Part of a small language model's weights.
Size: width 256, 3 heads of 64, MLP 1024 GELU, vocabulary 8192, 12.9M parameters.
Architecture: LayerNorm before each block, no position embeddings, no biases in attention or MLP, tied embeddings, ALiBi.
Training: a variant of SOAP for these matrices, 5838 steps.
Each number is 128 + 32 x the weight over the matrix's rms, rounded and kept within 0 to 255. Layers, rows and columns count from 0.

# layer 7 MLP up, 1024x256, rms 0.11, rows 276-288, columns 128-255
[[148  97 127 123 163 114  46 157 150  89  70 139 154 181 204 109 108 218  99 110  88  92 123 117  93  81 126  86 117 183 156 113 165  85 157 133 155 186 108 148 139 128 124 115 120 132 135 151 121 175  90 152  99 164  77 145  93 149 149 137 159 174 146  72 130 132 116 102 141 115  92 109 129 129  86 119 114 123 131 159 169 126 129 128  73 155  77 160 104 119 161 122 185 161 104  82 114  91 113 126 110 121 143 124 114 139 182  79 116  74 161 133 152  90 112 172 104 151  94 164 116 130 121 108 116 134 156 128]
 [144 147 155 173 155 149  98  97 154 113 116  82 150 127 165 185  73  99 119 132 113 144 170  78 128  70 105 171  97 119 149 111 124 103  82 122  46 187 138 146 147 127  92 110 140 131 143 116  86 152 115 119 114 186  95 167 143 114 136 163 218 100  77 115 150 104 117 114  93  82 134 134 163 126 157 126 142 160  98 180  81 152  40 124 141 175 134 123  75 124 110  77 109 120 150 178 108 125 119 177 129 108  68 158 116 159 107 147 143 130 122 184 150 120 154  68  90 109 150 159 108 133  69 163 137 176 184 152]
 [155 147 124 116 127  91 160  90 113 127 141 128 126 118 167 147 129 128  64 191 109 156 187  86 128 137 192  72 100 190 104  96 154  91 130 120 109  83 135  98 169 142 193  75 197 104 103 116 115 121 108  74 131 126 126 146 145 123  99 161 107 141 146  87 123  94 139  78 130 164 156 136  96  94 121 114  76 128 137 139 135 147 164 138  85 155 133 141 137  84 102 159 191 142 155 160 143 164 138 111 128 144 146 125 168 119 113 129 161 108  61 100  53 107 149 154 162 166 154 135 138 161 127 151  97 162  76 171]
 [133 111 117 142 154 141 160 166 140 129 148  85 116 119 177 144  87 173 113 125 120 133 122 126 141  93 199 144 111 155 204 130 125  66 196 142 147 109 178 113 140 160 174 126  87  99  94 151 156  80 101 119 106 175 140 131 144 203 182 153 125  94 136 142 115 141 110 141  95 103 115 118 147 152 175  65 138  95  74 140 101 140 156 121 161 156 147  90 131 130 164 136 132 146 132 176 154  40 119 130  80 108 123 129  96 123 146 174 147 135 154 109 138 156 139 177 151 158 170  97 135 111  82  93 166 139 158 135]
 [ 74 104 104 106 118 168 125 164  77 153 117 150 118 101 132 163 128 137 127  87 183 160 166  98  92  70 140 115 130 182 127 103 120 105 171 128 133 121 153 159  97 118 175 111 154  79 121 181 119  70  79 182 105 131 151 140 128 145 114  98 140 177 143  80 159  98  83 138 131 112 121 123 152 120 111 118 153 132  58 131 139 175  95 140  99 131 146 185 118  92 163 100 166 138 116 112 128  78 120 189 155  77 151 110  67  79  57 116 126 126 141 109 130 137  96 108  99 146 127 158 143  75 201 127 130 134 168 130]
 [175 116 141 112 111 105 100 107  84 145 171 101 109 157 113  58  95 140 145  41 141 142 140 197 101 116 100  85 165 147 137  59 134 215 112 205 141 167 108 160 122 137 125 148 113 128  91  51 130 160 118  61 194  89 163  98 104 115 145 155 115 113 143 133 105  98 151  77 180 152 125  94 135 101 152 139  85 102 113 126 141 105 158 107 147 141 118 144 129 159 158 184  51 106 160 101 151 176 175 146 115 105 119  87  88 161 153 115 116 160 117 121  73  83 102 179 102 138 130 120  60 163 143 170 127 146  73  76]
 [ 82  79 171 151 212 106 135  82 154  89 136 129 141  37 149  87 155 114 127 151 186 114 138 134 129  98 118 168 129 133 117 157 126 152 112 198 138 158 131 111 164 163 111 163  73 131  84 133 124 102 158 194 112 184 134 107 110  56 101 183 185 113  72  80 123 140 136 119 103 112 164  95 118 131 169  98 122 144 148  76 152 111 158 141 130 112  75 130  93 154 121 144 144 164 139 123  93 123  81 109 172 137 118 111 131 148  94 120 143 135 145 112  68 127 138 158 134 135 177 109 123 105 101 172 173  92  86 118]
 [ 99 192 124 120 110 102 149  79 141 198 149  90 129 144 140  86 154 152 136 133 142  95 154  93 119 120 175 152 188 194 116  97 141 139 130 217 103 200 191 116 131 110  60 122 134 101  87 162 143 165  71 135 159 140 133 113 130 184 166 127 131 140 114 115 137  95 154 146 142 119 111 134 125 117 124 174 186 126 133 155 134  87 119  76 134 125 105 130 129 130 176  99 110 109  93  90 113 141 136  87 163  84 202 104 118 118  98 151 165 137 110  51  98  87  85 121 133 115 131 116  98 140 179 126 156 117 153 119]
 [161 105 160 170 165 133 127  83 167 109  57  85 126 171 120  95 100 130 134  95 134 140 188 160 160 149 129 125 139 139 221 138 144 126 142 101 103 119 171 151 122 145 129 145 122 136  75  70 154  47 113 131 149 132 128 201 174  75 148 128 132 209 101  88 152 159 127 133 102 125 186 108 113 177 156 113 153 146 148 174 121 136  88 163 203 103 157  82 124 127 127  54 124 131 112 120 132 104 123 172 104 123 142  76 125 120 124  95 126 135 115 154 139 114 120 169 160 111 125  89 134  99 131 178  99 169 102  78]
 [125  70 194  94 171 177 110 183 137 195 135 136  58 190 164 133 171  74  97  93 188  95 204  67 101 150 144 117 198 106 172  88 105  94 158 130 111 144  99 206  64 122 185  92 172 148 111 165 130 160 163 159 148 117 150 130 127 130 123 110 114 143 118 105 115 113 168 122 116  91  59 123 118 184 147  42 143 128 145 111 115 140  90 148 112 114 131  91  94 109 116 138  92 169 126 152 119 162  65 119 144 149 156 129 154  78 175  91 144 157 152 142 104 116  71  84 114 177 155  77 111 127  66 139 150 136 169 152]
 [135 144 135 155 133 113 116 174 149 153 157 128 110 190  66 160 124 151 124 102 134  72  85 128 139 115 189 142 145 153 127 156  69 173 118  84 123 171 140 121 175 158  81 103 139 105 147 124 166 132 132 113 107  57 115  58 131 130  93  83 166 125 127 186 139 108  92 126 104 144 137 156 201 116  91 137 146 159 100 107 142 142 147  88  90  76 136 142  65  98  79  72 188 109 153 128  94 162 138 143 114 123 118 108 103  66 132 114 139 108 115 156 129 148 109 123  88 110 155  92  86  95 104 147 126 122  96 101]
 [102 125 147 112 152  78 160 171 129 118 135  83 160  20 157 112  88 101 143 133 177 161 121 167 127 142  19 133 102 114 102 172  81 171 143 110 137 165 153 146 107 103 133 129  85 179 158 157 133 129 154 113 144 197 155 118  87 100 110 126 145 161 177 145  95  89  95 138  86  83 138  79 172  85 153 102 106 115 106 129 115 163 102 150  82  95 102  78 147 135 170 174  55 133 170 105 160 136  56 148 126 119 142  80 131 122 143 108 122  92 157 144 120 130 129 167 120  96 184 141 144  84 119 140  91 105 129 162]
 [ 73 174 152 122 113 118 144 110 157 143  97 125 102 148 116 132 163 105 163 121 128 127 139  55 121  94 126 116 111 100  91 144 175 173 121 101 120 122 138  33 148 117 134 143  89  70 113  91 108 146 136  92 171  95  76 215  99 149 157 132 106 180 131 136 100  86 187 145  97 120  60 112 121 127 108 135 126 118 138 172  72 103 115  69 158 205  83 116 118 101 134 136 143 130 121 119 163 114 123 111  96 127 164 115 147 116 171 117 118 141 102 166 108 157 115 108 136 113 140 143 134 144  78 161 141 112 148  94]]
# layer 7 MLP down (transposed), 1024x256, rms 0.112, rows 276-287, columns 128-255
[[121 144  83  92 149 157 159 152 105 141 163  93 140 116  84  97 116 149  80 162 168 136 130 158 123  75  89 168 112 107 155 126 105 145 172 144 133  94 155 159 135 133 143 135 123 123 129 141 144  98  75 113 165 162 131 222 159 172 147 125 136 143 124 123 136 106 125 145  82 144 127 130 169 100 143 122 171 189 108  96 137  91  92  64 122 101 105 164 102 135 166 176 172 136  79 130 112 214 135 131 176 153 154 122  87 173 126 128 133 152 117  83 155 160 197 161 132 103  93 142  97 168  54 134 145 124 125 101]
 [201 116  72 136 155 172  82 115 105 105  88  56 145  96 144 108 128  99 103 141  96  98 122  88  91 154 110  82  84 178 167 114 127  48  65 144 141  89  85  84 151 124 121  69 152 152 163 131 154 156 165 176  79 148 101 185 144 167 120 185 126 174 195 128 104  94 138  91 101 131  57 117 160 138 160 158 114 146  85 142 128  94  61 123  89 189 175  90 141 151 183 101 142 113 167 123 158 161 145 162  98 170 104 169 142 205 162 126 122 112 150 132 194  83 137  27 158 113  81 165 163 157 120  93 131 134 156 103]
 [181 118 131 131 153 190  92 135 169 100 156 124 196  97 161  87 114 157  97 144 100  93 108 151 128 140 141 203 121 150 150 132  79 116 186 122 146 136  94 173 128 125 152 113  80 107 175  89  95 148 142 139 145 178 119 146 122 164  95 171  94 138 150 185  76 113 198 178 127 162 104 105 129 107 102 135 213  84 142  98  69 138 117 140 147  69 145 116 138  94 156  83 104  76 110 116 168 121 109 108 111 138 128 161 114 144 179 114 108 168 135 105 168  69 119  75 119  57 127 143 102 151 177 174 198 169 132  66]
 [143 141 146  98 106 132 162 118  99 161  98 142  95 198 106 144 108 143 131 125  82 119 125 139 136 194  48 133 100 161 171 150 120 138  77 115 119 122 122 155  69 136 178 100  98 179 146 113 135 165  88 119 129 131 119 161 143 134 121 156 101 105 181  60 158 163  93 133 101  96 156 117 129 116  95 185  74 149 153  88 122 130 169  79 129 126  92 104 168 132 165 121 171 126 140 158 127 134 172 121 104 170 121 108  83 142 144 150  60 162 180 107 146 127 110 100 103 103 119 177 171 111 143 136 115 160 125 151]
 [192 178 155  88 119 125  94 144 105 114 100 154 110 110 208  92  98  72  99 154  81 117 111 126 137 195 192 149 143  68 170 156 179 115 126 109 136 164 161 138 155 164  99 147 110  83 157 130 193 111 137 101 121 106  45  99 117 108 126 103 134 129 105  99 206  91 104 190 143 157 185 188 136 145 126 112 115 113 157 130 155 116  84 110 165 149  95 154 125 169 107 145  78 167 152 118 122 129 159 158 141 136 119 155 189 114 128 109 148 136 134 189  87 126 170 136  90 147 128 113 156  90 126 106 110 139 137  96]
 [ 69 135 147 178 101  94 164 122 138 103  35 161 129 117 147 122  90 135 119 143 139 132  99  78  81 133 108 112 106 176  95 105 140 126 120 161 154 112 134  96 130 126 215 134 120 191 113 142 136 105 138 120 141 170 133 116  60 107 129  96 115 109  78 124 112 146 172 170  65  77 125 124 103 114 122 134 159 143 153 128 131 163 136 116 123 139 143 103 119 166 105 103 161 158 119  91  75 150  90 156 141 170 119 106 130 133 176 115 126 144  87 143 139 108 119  32 117 110  99  24 125  95 177 110  83 145 146 111]
 [109 123  63 118 141 128 118 150 154 131 131 100 138 132 127 139 109 101 146 132 147 101  45  61 104 181 109 100 122 201 110  82 109 140 100 135 162  93 158 153 112  86 119  91  95  77 165 133 150 136 185 152 114 168 224 144 129 150 123 118 116 165 189  99 117 173 137 147 144 186 123 155 142 106 117 166  42 137 176 150 114 145 130 106 108 126 178 190 133 134 158  97 136  94  75 130 213 167 134 137 204  53 100 169 128 133 175 127 152 117 127 174  79  92 196 145 142 124 119 134 156 114  69  80 151 107 113  95]
 [201 161 130 128  67 129  92 120 126 135 200 154 104 179  99  90  66 113 121  91 116 130 115 153 102 173 178  95 109 139 156 116 131 183 148 140 154 115 141 107 149 153  75 121 145 155 127 101 123  74 147 211 130 129 121 164 140 115 169 121 125 175 123 189 128 126 153 134 111 128 142  63  94 121 102 107 118 156 112 133 101 102 148 139 150 112 139 149 126 138 124 121 173 115 176  99 121 151 128 192 108 127 108 100 190 126 128 141  77  96 111 123 121  86  97 146 150 161 126 153 105 124  70 163 157 156 173 133]
 [119 137 156 108 179 105 109 126 129 121 166  74 119 142 153 111 149 129 161 149 158 120  71 185 114 129 135 118 119 152 113 140 157 117 125 143 144 114 189 132 161  74 131 177 139  98 143 118 182 104 148  83 122  63 141  95 150  95 118 107 115 159 170  86 108 169 137 110  93 124 151 159  77 108 113 177 100  50  76  70 123 166 149 143 141 165 126 150 155 143 102 140 159  98 130  99  99 162 100 148 194 142  69 172 100 150 124 142 111 187  87 106 138 151 146 104 152 130 150 134 103 119 118  70 129 112 171 116]
 [ 93  26 174  28 131 140  88 102 147 191 133 106  65 157  94 137  92 128 185 109 195 113 172 105 177 107 135 126 159 132 141  70 110 133 127 149 137 116 122 146  97 193 140 141 116 168 120 187  90 144 163 188 161  43  95 159  82 159 137 179  92 139 185 107  62  19 107  46 119 106 142 142  89 113 179 150 151 124 127 111  74 138 139 180 167  96  45 197 115 116 103 113  95 168 113 186  98  90  42 103 149 113 173 163 158 108 129 106 139 130 188 118 125 177 114 158  97 161 150 114  58 187 173 167 199 130 157 148]
 [183 107 167 184 107 169 135 150  76 139 158 143 226  92 127 140 157 167 150 148 152  97  63 104  63 104 120 134  75 141 188 147  89 120 139  52 129 108 130 120 143  55 179 104 129  71  96 127 140  92 131  85 143 146 152 130 103 136 178 139 153 107  98  94  77 175 166 149  87  94  62 130 140 161 118  85 144 106 101  60  44 158 179 100 155 188 111 183  92 149 100 173 206  86 209 134 141  79 128  65  73  83 144 170 148  84 163 136 122 133 181 140 149 100 106 145 148 154  70 140 113 191 106 123  79  90 190 126]
 [124 151 112  79  96  74 123 105 179 222 162 101 140  66  97 141 130 147 184 108 152  87 179 102 180 126 154 171  91 175 153 103 146 177 165  88  98 124 107 155 172 113 135  97 145  88 146 133 123 150 161 135 122 135 138  76  72 135 130 148 162 139 149 170 124 165 171  89 113 150 164  99 133 172 124 169 144  65 131 120 137 120 103  83  99 127 136 118 147 182 174 149 113 137 205 133 154 171 152  85  81 116 149 105 170 119 114 103 182  80  79 122  97 156 172 125  90 153 143  89  76 121 141 157  92 126 149 124]]